Each number is 128 + 32 x the weight over its row's rms, rounded and kept within 0 to 255. Layers, rows and columns count from 0. Numbers have three digits each. The size before them is the row's rms in percent of the matrix's.

# q: layer 13 attention query, 384x384, rms 0.0775, rows 0-51,64-115,128-179,192-242,256-306,320-370, columns 128-159
# k: layer 13 attention key, 64x384, rms 0.0692, rows 0-50, columns 128-159
q0 053:149057215155146136168150157127208135127108170112120134128129142193124106077139123103170142111116
q64 062:185171124131157086134157172102122085094136171137163148168152135131129147147146138095087116129141
q128 068:094121099163181142056174080123148120154088155101149109132135156099121133062134130148113119160072
q192 084:150099143113111119131119155105167155132117106102118108163150130086079115191139182141139105114108
q256 101:109079144161137176152147121172153107123092096086162093126142085116083069107107073064114180141072
q320 088:144130150127124016094139087138118114136166114124140088145090123142074128120083122109187176174140
k0 043:107080068065097153161144161117086131163157077107101102088113155084109137154109141160126076111144
q1 055:177141175101148118132100108125163170168169122120053067143196059090128139063131104100081153126095
q65 067:133110111147167139155170145143181083140165102175118118095085148094192094152165187148139161131135
q129 073:142109198096113140167128144151158144117157149094123136076088148109172099128145183113139123101124
q193 091:115111141117163151158146113173083102109127208154130112157119206095139142140082181136107126121143
q257 094:147105112095129118119137146176129108108126194110155103142151131126181150156115141136156084152120
q321 090:062127131084124168111081147124134105165159146079134093117105122096121143123146108150152090124101
k1 041:159141122129108122120173144117138092132090166124146122213192128179122143092110117119140165094139
q2 060:121154089126118130105154163189134144144098093094134097196128150150085142125107096109120148100138
q66 066:122148136086191153207119061148170115152146093163150117077162104119138113138188101116148113116141
q130 075:086044119093143157125159095076109154124126186198118082150120135109197117165131111151104112129114
q194 089:136118183117174150193126129149133190126074120127131114080156071126153143124163157100131089110151
q258 102:158101121130118164180098129107163149161049171133122153055149124114137129129175143093083137156103
q322 087:133190173182093123161153157126156138114127048138090147108113091140099108165169165149117163107132
k2 045:165065099146067142146142142159122099149147133144111127125120193123120129189134123177112125142171
q3 063:102158100134088135111129103148148165133044140107158079127115136127136089146102121154101141128149
q67 072:162087145116058134159135137121128160154119106181155112054113099169183090133182108074100144133186
q131 074:171081143090137092130160100135135141141170135138127161087098128110233105128130108124133098175148
q195 089:180109153084107077144090105178147156168120114123108103065161115169159054145090075110166086104144
q259 113:160122087105118083075115107155170123137149111100091184114150099114188125115122097118146151136114
q323 078:100171133107140154122092185125120166142116080128089183127153150140111103190116139142099069122126
k3 049:076120154118157131129158099159077181098166159147110147131068084140030153110180108145103176142112
q4 058:172147154105104141090162061127117108095143148127150153158144130134108117116185113164185115165112
q68 074:143137136096095122047139129146111118065094158157124077151116155146136175135159156158148119096103
q132 090:152132101096084103042131132209168095113137075121119135139109149127129194145145130125135155153109
q196 101:131146137128101126103129111100140106108150114148109089149122181104121107140147109164151125130114
q260 140:106134136081125148128168135104182105119174077132127121138087138105152083179136139130144129153161
q324 098:167146121067151145104140212131168117087160128103057144168121119139085148098105089080102095175136
k4 047:097171105130180128105065080048121122113124117139136150139112093087153134066103124133152109147086
q5 077:170164125115150141108129100097153097106126154110159097122155178121138126168175127215188154112124
q69 089:180126100126119133074123106176163122067109153169123093139129151107129157173147138176136155057100
q133 093:199137115146107117067121148171122121101118104161133121148133140132096155147139150150147146108068
q197 096:136182139141105130125102100170125043078129144154134130150123149169105170169185146139155159137108
q261 118:179173128100133093151136118130165168138111050089179125133103148116132092162149153115146172147133
q325 089:107117060063109138114115125076176124066097172117089115170067140156100144177065132128149156168101
k5 059:098102104115077165078138123135085052131138121122153141119074140104215096138107134142191061160157
q6 111:142162145167115182138153103150136100123105165131133139110122172108120129140163111194153114124143
q70 098:189121104143129159083160112178107139059101136170148151094114164119150153145196106204149118100134
q134 109:167124121128113123083123129175099125085123098156151150112108161132113180124185145200167131135131
q198 103:131135091187103156077108121120135069103151099148122150073120138158151172181170071134141152124128
q262 136:173150079173077112115106137127173155106160069130123135075133174100143135168130123139101174125105
q326 111:125119078111105135094134173098140132082114135145083119113064115147129179154108097168105102126112
k6 071:132161121104153108146108137141122176099122162170124082110168124150146157092102158112101152116083
q7 095:145122132147184184074214128070091133095131069167131115102162129131171128146124139112141122181127
q71 089:164099140117171120130174124147136146116158081152099166132107106149130193176098171110169114148092
q135 093:117109124122149146116103082165129139081115103143089170176109161125170195134109155065166175109111
q199 098:223134142197117134133099195118152151088116087140117207132204124100131107175111177082087148159075
q263 121:174157086189169105144097112128088132185140109181119190136176154081147074132185129097115088131077
q327 085:147097045134159115126109123138141129114112086152097174136149159141108095155133161131154136130109
k7 091:157096141178163139164134175153155131130147132126162158118127151130144142105137151145157144155104
q8 113:125161129085082123039121101140127164160129138104112122121130102093096120160112137153048127149106
q72 113:101147160115093103097150083193100133176080138127151147146130104139142130150127131136037177138137
q136 105:079129169104111103117168118144079105183103128125142163084114060090131146130122136164069181156128
q200 100:110134114014108166079166146146111172165119115116096165102119118098112141140161188094077170203109
q264 101:078146096091103155123132106139058131138164174145114158173107064141135129135102159163112128124148
q328 103:108131130094113149096188116127131146125109168162139126150137078140180080159139093172112151153135
k8 106:170169068066148170134158159150119163107172104154108121168117152103124151164140091088131133100094
q9 108:118134155091144092152153111186184098065148091094109164198128144183086101098059106081125172114135
q73 108:112135185071139158146167109132128109082143101102148209160106181191118176066058091117081145183112
q137 103:124153203090165175130178107089171114093137136128121186163110146183123151060046129090106159146105
q201 094:170108174103172185217129100121155133068122087121131166125188137171148119087067148091175164178171
q265 092:115122083118178201116137117104079105086139068144145095103168164147128142147092142123172184122160
q329 090:162134140116119178122135102111162129063081092089155133135131120129086112109060163088185112140132
k9 105:135134184125130129144110090183124129099091115149091146150154108129116169107092116130149173127091
q10 112:067159093175104150153109090141160120103089110176107158105076165097118149111103151129108131133086
q74 116:079134080157126180139112118153138135080116118175102162136103148111126127143115161143087143124122
q138 107:107125072116174171158115090130178128094119122186103152128095136119121134118148162135103126141128
q202 097:037159139151123139166144138119169156121118146175149100115110136148092134103102176130108138175162
q266 093:074150117152183140114112153164138152100082095136128154110120167184158117161118190119133057146180
q330 088:105141119112097163145137096138065119185094183202147170140155187105136129153105170129091072139107
k10 110:114135186146076180144112140157139106138130149140158118110098086116168118103120135120095094195138
q11 116:137154081071113095077130135099184181163131086134148081077153138135194153134133167115122157152114
q75 112:096150107083117087142104091157183188123133080088164119098150113135181128081149163100075208121121
q139 104:114126113093168124126142131153200159111141074119155105106174103094125109106141197132066169132139
q203 099:110143104092121087064140124123151203113120124089159085082141159126214115135092134115128154183124
q267 095:101160116115096117147081161115152171159096104149134080080121203087172101163138108143067145124152
q331 107:117153116112101050122117170097133155166123101122181117091118103136123096122130147091093112150151
k11 110:150135145072164137112154166135104161150160064153064083098148117127156166151148127160198162140146
q12 115:135124176129158062130044160109168153085168083159154127188115145135158147120094085160129098130090
q76 113:108123186136174088148073142131170151074201128178146147181116190131164157124122114173123105152116
q140 112:096125202122141119149091143115169115074166137184147152196133115129120122104124111126132093152110
q204 094:125183111164148112097083125157132077121193107139159083155124122145085161158108136145077129147089
q268 087:147125098098108105080085204077138145116138088074173097123110130111109107145097167075147108162134
q332 092:146140127110181094065120110123150096091181122090137080142200148087151145105094168103124141158088
k12 114:136098171096134072143108092046194116119163148140081082098152145147144045086095110121134097143128
q13 108:175158125113077120155124111146122099149165065178122092105180084125059050171103130127129092084105
q77 113:118153082119097115123181128138118078134122019186153100130177100097084112137097091173100113104075
q141 106:143122086159131114130181158091074064125131047152158082090161099113075123154112063157068106090099
q205 099:147111091135116115135127142130128127114138019134200053049165151144104085120102188117076092095105
q269 104:125131122088054079167144162138154142120146104102111118113137123128123094169130171102130086145140
q333 092:183121149175137081093083151103121118152164052135106086146191114149108104142057150149128112141108
k13 109:065137118143126128200138095081134170145148100109128125117109138127094118167126138113145083099168
q14 111:220159080097129160126124093135081122074078138155092111154129135117127097111154122155129129128091
q78 117:200136086106091154094109094137070169076112132152084136128142114147154077098154110171129124116103
q142 110:178150086113094154098111125118077165082106130111102145109147138118132116123173122145139116135097
q206 091:171111159125112171096111076124118144055136150108109076105182107118143102111113115123126130157100
q270 094:139102080122134076081080171170082128157049125153109075084125133093102134173161145180106117082146
q334 090:124111127139103161119150117115129108110080132158093140125152133128129087118128139174113135114142
k14 113:127163116143176118080168124113123082059091096128130162075103174120158156105131143129113170145122
q15 111:109108098146181118102135115119113143088141127107133120113091126168140097119148156168109107139149
q79 111:144064103151158147100139098098105132087131106134183131114110143154182072101159170142091100147147
q143 105:155099090134152131095127125098129157125145126151164130104105164153205085130123125136073123151141
q207 094:093096105138167138111127091188190149130146133110144112110106175182172101154124115195149142174155
q271 098:060126078139092113059117100099120154133131102122148040114119073094099090124140081157085192155132
q335 093:127106088104144129160129138099154193154106154058119119143109117145121112142127108140099083141136
k15 108:125099120132140130139137083094103163206162161115109075094119120168174153120135150156145098180125
q16 051:136126176177123194068114157191189138120125166123098119101138192134103162152156119136096128137160
q80 055:128098117072045155169150122141124141098111151107146163118121179127153196205120053103144165100133
q144 076:184147122102090102120159113143107120172233079118166159150133121120165171164121156141134155104126
q208 081:140123140107047093133054068142116132116145144160142073170059128145136216149110127124146142094118
q272 102:166122134130110093101077079127126089091205126096114127174123148112136064104107132121199120078129
q336 086:132110102096181147131158196117134175162126145104199075100154147100060138126136128145180090139082
k16 033:100163142120179141102092170079086107128068089115084170115118138164100110104105132162080032119090
q17 054:154147098150112139098112138165149144120146103101090168138128131130113116129126104068146119144150
q81 057:153188150107177119148121081116139159190171128144126131146081156149140115173144155088108107154124
q145 079:111121139155150244120164135084154177097076185154101087124173110146098141121128155114068132111106
q209 094:106133165124083195093132110103093149126094097099125125073125103143145146100137130126082136166091
q273 102:090119130174137155176095147143157150124086170161132149097160123096149153143122138108072100150122
q337 087:147168080168126094119227140090124119173073139147120168098162102132104137146129089097083126117089
k17 043:160079044111128130163138137095145053145125111123108068105162200139161150161118150117176123118171
q18 059:113104141115120137142141149166164133063145126140126118161127191135138118139138107127139103111108
q82 072:170154152122075083118121119137122167151123163066141075142105090171121114088112103126134161100097
q146 074:147094145097193108084166127099148105165130119137187119143102097104105138110104093135074148176082
q210 094:114158142087139093151116128103093163128138080081129072141111167104096095117109132135164153064098
q274 109:145165117107165081116203146144165171167150049085125138143152086091095086134075083129156152138119
q338 090:101153127096140095133168163166129078073188109162155166168146113110102087164105122097129122178154
k18 045:126160191130145127158128112164087186149132153079133194123123131109065075097140092084092142099088
q19 053:102157147116069135123116080103108111093111141132154182098166131158120106173125164156148109123187
q83 063:179143130108096099043102167132141129101148141174134073131138107143123168110110120116126112138097
q147 069:174140113137082098059129164138147123118127140145144163182127145095112121129135154124150127156129
q211 100:135185154136159098138150185080189165145133116084140107168126166109064082117137081158155137095123
q275 140:118140120152184082161136129176119162130128085132187157184199129089124090077154085122163107105121
q339 070:108154112065163129108129154069110140071136159085101133140113106186158087127117097120172153081125
k19 053:145161190155158124147127136174133114156124125150125107136144144142104157115126087118058149104072
q20 075:142125156131184056116094147103095148100121144116137056120142156100148122104132142164149144153127
q84 078:118164115169129082074098122141130072094108177073117078162121171104077148155083120121132154077092
q148 075:104175112125181098128067163149134074119115151097112131153121119164046138124087124165126159071081
q212 089:077158107118120102122077037183028083133085186142157122128112118164139149104101143168130157127110
q276 135:093112153104052134122105138142101073103144114136161131083110141125122117115077151085099190157146
q340 083:119114126129125122129066109106181143109119180148156106144137144100141135104100106140114149136148
k20 059:159152071159085132045137124101093106145136039099127203153054132114165116150138124116198091113170
q21 089:128101129084146049157107164099099166110149092098126074134169110130137128137091157081125140121083
q85 082:128124151129178104135152122056184120177158120081074104198118111100055113152106096090104164100116
q149 084:138134149159164124183126124064166147156142138104094103159162115125102095170108095054082125103121
q213 095:138145185089132139151155121108115097111120194130129079081123125117114141117106115100112098186192
q277 124:114110155069163140144151132106123088106063185116139087157124121161074149128164111102170075093129
q341 100:124098175140113118104106064093128110154088156120207087134148145081101105124109142133164134132113
k21 058:080111115121065139098130111115092085160132087093116168167079128117158113126143112150168113111168
q22 096:132140123092135100157122116094140115143164114117154053151171103102134127154122161174146169128096
q86 090:171141142144129117093146088124185125124156122145102102158116143108070122181133116158127172081100
q150 089:172138109154163106101137122130150133133140102139101132180158112158075138129127163112112166096065
q214 112:124135174109104147102167157101170112095116188147137054120126098147116115162097140136136122172109
q278 120:190152125131201092154143115143171131082128109118151104142145132105095088117146124188179137111067
q342 102:086144123100135153075131144059182117073079146129124091117145104088069157158046194130124118182099
k22 067:124159111138084157038170124175085080104123118117184165125090179114223105136137080106171092144132
q23 091:105127106091068154121118160105079136055125160123056072140121152114137138125102068112089171114170
q87 087:136114167107085148144153170135127141090100151072076142108105086129099153152130082177079136102183
q151 090:141153135123106125101114126146156097096117105076083186137088143109082168091184125162099170143192
q215 097:084124159127069147172175119115171148125101178134077125090146140073118162129121090151093101098169
q279 100:136176207106100119140109115162152165086152122177144141108123118093184164156074032129147065117126
q343 116:106152168119163128149109168129144089095149119156107102125145143098227131172120130150086100145142
k23 094:140104135138162126033122102120092129105091156116154113092122164139154116111148108085141093171114
q24 108:140142157162114154142127165155171133124147124113098151132111161131180081126066139099165136158162
q88 107:129121141175099122108134148138108125149145115069122119076096141145185112124096143126110137191170
q152 102:089156143130064137134109164124139179150136154103153087077110141139190130156107162152132113126162
q216 099:128146121146112149186114156141170125108154156096079079104122129123165108107079149119121144202153
q280 098:145100120084149124189154133152113126135134134102070150156153165124111169133173137131087094167129
q344 098:105128140122103124142125172143074152135174145071127107143104138110125124181087122117172209114158
k24 109:157149166152167119078134107094115104140114151125102156094112133086158123171129130144099126105134
q25 112:206116187148098110109096118109103130185115103126107178157149181149108119101162107165124139136173
q89 108:225106124150123128146099113099124151161130112116092145184176204174113111083158122196141149147119
q153 101:204117118142113132146072109094102129155132095129118144152143166185135111133201139158120118131139
q217 100:162099175150086109150105123136128121191110071096117196106095154145154132136165054192090160097110
q281 099:119089126139110112141147107154125051164102103132124198174095149133120095118138147151132141089140
q345 094:177106152168134136146127099149100132197137093089128147130137133149071138114147112137121188123164
k25 107:128169137053139120130191127111115103149147086124100180157172163153128101133117039144108150165140
q26 109:200128150136140137177142096090209141122087166056139160126066165062138134092160174061148104104085
q90 107:205186185122113108193150081107202134124121163108096180102058149100119157078174163059130059113071
q154 108:177161174148160176150183119065119165139101153131132115091077146098127145081136150089118093121085
q218 097:120166139132122142152144156061150116115086129110147138210090167101124127084156166133146123100088
q282 097:123103163166146137159143087171174117136123172094132112104111140123120177106116081101103102094118
q346 093:102137173132134100075132109140223123103093129133115136166063113094107117146111126059150126110077
k26 110:173090095138177181164131102112150125093117109100135101110159098115158090150108137070081167179117
q27 108:213148124153101093123176088128105193106078114062099132177131129117158115119082099183108140090165
q91 118:203125150153115110090121146107108178163119073116096131110170140133152134112053123159077110122149
q155 105:221097166144087094107119092146084159093142117110100091107168129115124067101070150150124184100147
q219 105:170131119125134141103153100099093155126128129081108186152137138154127122154081154133122153140077
q283 101:153158114221106127141104111123067125079089118149151102112133110188121074077082106157103139085074
q347 099:131170102120103080083121141100093130174143156153131075053104093114144146119156136106113074100189
k27 111:112163121107134091157145130144135169184073130104116109109134078132154122147124133158155121130089
q28 109:127151104141154121131163133175113126058088111118145196106140113130102128088122148221134162157149
q92 120:153124108130148117107156135130121126055104118155123191101136154132101141105126096198157148155172
q156 108:160156122136128114124142134166148133083113117152118186069091177141096138092129111166163176143164
q220 091:190162125122138105115120072148092107103185149108118171147127179116153154105110162178107159154117
q284 101:077135091157146140145156123137163097045090074161092151095135126110141139130126171160078114143141
q348 095:125129083130125152111132107137112085123045061067113131146104104135077169130128107117053109161142
k28 113:036136107107120129152141139138108138116115160111110155078092116123127144136102120195148210170101
q29 107:096099133080128096165106069142136115102134146170121145123145120152104096087148144114107137161171
q93 119:147114101085089117160110052147150132108124144178113172132120110149126127117138132119112110138146
q157 111:112118120094080164164133070152119144098086163155124168110152135123102116110144135126123156151144
q221 095:163077095076113157124131113175147134064066154091137140146152170091068108109143169141135131123104
q285 087:116176107084085158165093110172115139115141093084117162149112147154099108159141107100125176120145
q349 088:146087147102139143143097139138133138065173089100122118127129108188127096075131168102130099118111
k29 115:081091142189171117156111088117152145089169103092127144148108155154170096080162190149130101109176
q30 100:160099117135147149152117139104086163117120040183125162067160173153126155158107121145113173110128
q94 107:141069129153159122143094105135101121119135044224105127112182167153135144156104094122100174076157
q158 113:127106135115169093154102156112150107140164085138133102105141177122100162150107086142098130098170
q222 098:132105112136162133168133085145127112127115107135088114147159157126126176114076104129118132127084
q286 096:109119147145086131159054090154150151129133042148142102113134129135156129150123075141128149071138
q350 092:122140112128058173193136099104112083102081085096141176088113181147173105170112121098122135122110
k30 108:117133108126113129184127114132072142145118088123155131065132145152113061170162143147082120144082
q31 116:128055110163188113140154120133155103152113172134122109135086156114162199106189083083165118136123
q95 117:170072132174189118142101109135135096128141145153128096137109166104160183124179097115128098162136
q159 108:165069167158195110127154102114179083136128164154091111118150158098143184104170096085159125176147
q223 094:151084142139186127134154144138121116116139092137114122132111147152125153145156145163124150190102
q287 093:078153162089165140083158103139125079169104147126141153137126147109087139087124146129167124124128
q351 092:118078134106213200097106087128091119137109150162115129135107165116146158086165072145111117049117
k31 111:141126136128130168123109148178143137136088153082076126118120152065140074088114126060163095122108
q32 111:190110176081154162114105152053102142144109160141169135112069113119119161180146159161118104121154
q96 112:176098150119127138104131126078112135120098180133181155120054097129109152166121138130125108083135
q160 105:162117131127154124125184120090119154104092163130162158131080108140141195160108118113169142072131
q224 095:169106160115140091102138148091097157161112159148140112121124163092121185189094121096106065157144
q288 098:178150123065158056114123106149112176135168139139139214163119089086108179116176127146149109172133
q352 095:139148115101192157125125187062102183130168152136168147125154056131183153106116129153157106168154
k32 106:138173201129140130120143143114139162130127130122105122124098104161081112130106158172169085124114
q33 113:196117171099194094152090118162175117128097118158110097113059178076159127135123113108122111139126
q97 117:155139157141159067118132103141169123123125139153149099108072124085150141125125117121123125151097
q161 107:187122169121149053135139097127179109140130128142141122113074138095123143087119140157122131147097
q225 098:154157120159159073112129119171169134139133088105128130121112180155167112152161105103086128124116
q289 096:143147112156163123112138163142164129136140111114108112169093099102168160120132118109039242136125
q353 089:154157109146175094056178190129210115136120140068133106125113158113138143116157128146093134152084
k33 115:120163195160185108106085187143140128118067176139127096123127179097127160131184163078120114132097
q34 116:121121182127173120204139141127083119146075139103151155098167175158172073093128146170131103148117
q98 114:112122167127147119206163150126096145148096165061148110095138201103119067119124144164114117172127
q162 103:057144170112131156230137074181084126130062153088145117090106134131153091113123142156112126131152
q226 104:096171140050125145172125159119085182168111146108112141132129217095155109119097117130095096177113
q290 093:095160163109142131211143078127093098132186165067107102165150202114145131164130085136127103215151
q354 087:126176169103144103155108149153056178135087128174146119139169187107120086103134127131140081142134
k34 109:110091105163184125189107207169114122115108116163119137134082184167168119085123165163133124127146
q35 111:123189160156140118085139141213025114124128142153145139098125129096062143127122161157111099114102
q99 120:159173112144124085101153139203030127093120128096145155133107140095075170144092138160122131143125
q163 105:153157140111150133097136153181108070099134129108136159129094082092102179141107175162102133142094
q227 095:125173122064152078122095159229078074118107113152142158176103131142109112145133153177070114168123
q291 092:159119134174178137111144164197098067128190124144112144100151140107112091170203091131064110154108
q355 091:141141133124125120114133143134085119123111139149166158146044164078160112111187100164088112132156
k35 115:075169085134113161116080104147110129170180139140166146134097128120070124161136204138101097094106
q36 114:173171093145113173091095100139050147124129185075107101130158100112231121167106196144185071147179
q100 118:160164096128105150096105102178081104105141169106123135203144153099182146177089168153178108141114
q164 106:114146115129100140093120121156066075069157191116150125176116107147144133159117181133193089142124
q228 094:144163086071137094071144175098065154084104187109106096099115119141154118185090187155149106164120
q292 103:085121136120117129126095109113162141104173132110151132124167098129155156125114135106195112182145
q356 094:129133084104139131117152158141108128119106133125110113175166160131179156189113189136092063188152
k36 110:144177159173137107071070091141098119091113107145155176175151166115108122126050185106193116162148
q37 114:119128139059160163145121204184097123105154128135141182113131142098140113115160128142110088194131
q101 118:144122120090168150134141193124124158097131105117139167081128138081120115148159122160080116207129
q165 106:141130176059158154176124167135102144087093147114140161092155123118108102121151129137082132191103
q229 098:149152135067170172154093193165133137106163138127174159120121100155118112169084129185094112128094
q293 098:113142164075157122136120201117090113119131155141137178064150136148113139096063101104112079199122
q357 086:120068089073155084122095174152072128080111093142159134067181116104119121121134166162131098142117
k37 106:184149116054129152122130190149130071129117138145129097113145112070126082121132100081158068133145
q38 119:102076117145132087141112112024244145158153086124096142086095130102098149122162110111104090142186
q102 117:083118084114130082077111136041238148134159091175117194144141174127123122107178102096127104127152
q166 104:124103137115140109133105135067215102103111080162083177139155124122108080102175104124088084159144
q230 096:141120109078109070105135157096172092171152089073143169107145138062119098143138144090051069148153
q294 093:109161164131144079116152118084193108105142183111151186156185182148120117126114144097123149113146
q358 092:166144119134110103122129124092144110107164098187172112071138191090106116107149116121103111142113
k38 117:123118135156123138111132180109137116123091075115145115094146143102150145161086082163168099173112
q39 116:157153153086174109181143090116110135115125093092206088066098140070127086179143165107140115229154
q103 113:147154161122164110159166100080118141119134120077220083083084145115127098176143159076167119212151
q167 106:158172162103158114145152095072128142098124137072201080099103160087106126129110147056176185201150
q231 095:111109135123127119171178095142166131080125128129112072091146085140162103097115132104182145152149
q295 096:180143145162151135090186103074136129110123149134227121090189132138174129177107122118123110192113
q359 088:072181147102157107130114132055155120077100095141182148094131065084135087122138142150161116118111
k39 114:135155136091121106147074118147163113135117113132198172138109131101153111152144156091110094139096
q40 110:073182166082137119152099048107110125147088152150125075143178129070111100138069074097108165110148
q104 113:108151198071183139134112048120129098155081149156127083122158115089110108154075097145102204074176
q168 105:089168187074173134142109033140135122141121150124093105119178116109134126153086086127061182088181
q232 093:114172143116126115138102078105127159102077144132176129140147186095118097202083099149075106096132
q296 094:139163185082118138153078082150149093143142185160143150114123139177075102189124134130148147125142
q360 095:129190101112140116122033060105116148147110100101134176177136177055102105146082146111142091118123
k40 110:101154107092149160116116112137066156087154101085153062165097115098131127131111136098118160132127
q41 116:088133139131138128097109068073179115187122121092043097093119104159129146124077092148115121085175
q105 113:097127117105154116125117052109151135182160095118061118131108130162087166099078109134098126112153
q169 102:087094116092152167124120095113135121119133112099075104145140100161098163076099121145104099090148
q233 095:068147119059114108110143105141142157104094102103060128143127145153115130114086125100117171115169
q297 095:140068113122154108055142102123149127102095131157123129081093093139097092097117127177101125159148
q361 096:101151126069152087110134107143133132143123120093032138149098138134175150129091112116138124130172
k41 111:093110207086127106101068108142143072163131150131111147096134077115149159132131088124164148153179
q42 116:138095061134181132102164188142138155158081088099195113126138152179143167097144131136140133094142
q106 116:127127108118169160136119182166117166107078115105170126125125174184184150112129095135152112063138
q170 112:106124088134158137127117190157091128115092074134146156111142120147152158160159111124094078073153
q234 094:112133053152092128112143168164145143184094176135182157084167111137135155110142119082144061160184
q298 099:101191096198139145151136115198152180116142121078143155209105157125162184040103142079192128081149
q362 097:100112099097152165096175188154154129178104143145143195162111121163122163096110092185186120121105
k42 110:116123096162196127131167156118183142149134138161144179135151126100167113163044123157105079123116
q43 109:112117140176096162091160135161048114125091104138169151161135081127124151110094129127143194105092
q107 115:155106139139080191112175116184089114134098082160138141153153102100154128076125094148112219109106
q171 111:118089133142105181089219150163085126125101077143152138153166109070105086112114104166111195125123
q235 099:123116177163131166055137162150088094084125092161173110160146121124080162102114202112141192050103
q299 105:141136079118167130126155076181161171069061079144152114131118142191122119103076134092125187160083
q363 088:099110137177145140059169095148076131134115097127149122109164172139126193106075189087090143099135
k43 110:135124208158122112091140171118103119120127104163141097134112157157173136077097107159143127103138
q44 117:068139129099102117126149089115057129137162182160134114147150138142075087152194183135142117127128
q108 115:092131096123135129118172095150097132136134200180129109151150104144091026103209178139142135140157
q172 105:081134136147131164152187075126077144149134188182088112141122105119092089153189171142128095142164
q236 099:068142078097142107121096098171063165158099165117120089106099150142080115167164114150120124136142
q300 113:036144099129063103084153109143075147148172191120125119157123144161088132149134094176111125210148
q364 087:019127075118099073150164109166125204158168246122091109112122116144126136144115143154150164138119
k44 114:076183144109108099150176138116049142197127109155096122137173081184158126168182091175128141157134
q45 113:145108100159111109237116128124104162140126171146184125095124118090095058141103139177155119148072
q109 117:152108093164129133186128137121084140138129142156160100076108093085132087139111120184194132161082
q173 109:178090052150103098153148089154143122155133180165138130106084072109121104125137107156196149168066
q237 092:107157053161151098158098148154138156190136090171133136111134154091140103136096148134129045131109
q301 094:089156097132110133178107158188120136117117138110119150142112045127099104158164129157117087143118
q365 093:149192079206093161178082112123137136166104165172114140125126126099146129116108074161150088141087
k45 109:136139118101132135108117124232122204086136185145108075130194098110113133193141147076192200117142
q46 108:127158168097111110139190253107149111108137100090158149161187090162071108124121142159123131119116
q110 115:139138133094115099115190192152172082113142089140133150186145149182100117089103086162099158096105
q174 104:131142109147107123118169226129107077122153076121138167210171126157069103114123101154084136117133
q238 091:148184167145160111145147157122166147151177127047152079144173079105121087067148134123157145146133
q302 086:190161163097100125128108196132214166142137185134087109096151086149096135107157135128155074080094
q366 084:065134149118119091142133141118202132089177123091087131132139120100081142077093110140130154130108
k46 105:107124135163113090141102160117137119129174080168148134114086152148167116137126038067118136102096
q47 113:106086161119102170086144143197120102206131072175109145121125152144102108075148094099179116157141
q111 110:061089174139095200104155132192072070159126067170134161094143076139106130038148093118156108125177
q175 104:068087165123078109117105131191093133139094067135082195143112127123122113060114088083138121089171
q239 093:130117166141102177154143111176102093177168050113147159097113117192102179085132114069094154112125
q303 104:118139111124137133124134125147081070137124077155118100108114125153054122151095103129122139165088
q367 090:108172188124117151107131147171126070166121082146107114115191101171114163089096096130127099102151
k47 110:129122161137177179130144180148082091150082120076094195107136200146111182063110076122181095157132
q48 110:101113150157157108191122144091101142131109077132124134103134145151164099135148077134155137129119
q112 121:115121141171120116142165155103117129134130063128114149109145123136163088136177078156128111116131
q176 110:135128108134140123143143151107143129135145077106123154137143148117137088150189089165135108098110
q240 094:046161157156149061189117165127112138159139121127118166092132116171147111135118105169132145169170
q304 090:132121138115113071147092151097079153167142074169118136164137119171077118139166126137125155142159
q368 089:087124170139128095169112146069105102115147117100131061131122171143208102094163109067144110147209
k48 111:110098119123110069121159153151115132090120086097127129152156131039141106140122112083115124098126
q49 116:170145098179177115112141139125191104166149123175111135088151182145124091095151169092140092122101
q113 116:131186094131127106108144142123150105107128164125096108081157180112166089100130165101162099107105
q177 109:121153093124141098124171148120172123121160130132105118090125142100188071108107140108149069115100
q241 097:158186150123131148124181144080152077155099063133102176134136183113156077089080172104106104150086
q305 089:158165138117146154075156113086157109099114084105148119125104182115148094102079145135123096125087
q369 095:126147109171090118174153223102032099106078115116131102117137152125141098119103154065097106166121
k49 115:114110116091136115115120093109094092113133128174124171100134155113158183151138191097151089127124
q50 113:112106115151093110137132164191190128165162185134081188100111163154126108152135098105099128186072
q114 113:101107157154119113107117166178134092174154159106130193063131125162122087133148109106108142170099
q178 104:085118182158085139135148125161154089140128174125089202074123137153120098153124085099089147147080
q242 092:152144191129123146126100115174140137131131145121112106115083216111138121102142116105072189161113
q306 095:113085129182129093115143118122185123162151102144100114133090163112103145158189133129119084079084
q370 092:173202078117068085106090204168123114143125148172099113116077144158091146169164119139116108161164
k50 112:070130098170095118112148130151091145116102118059135146089179141088135173161127168105160084135163
q51 115:101142172120155129148110196124140130079129148113134160118069106162116113125138118138129155107169
q115 117:103151170165164110140066198102159153108141136093147112111097106158111090145132147160117135124156
q179 109:133126170156198135127097205076136142136107130126136111083132078160075056117129143143063162110167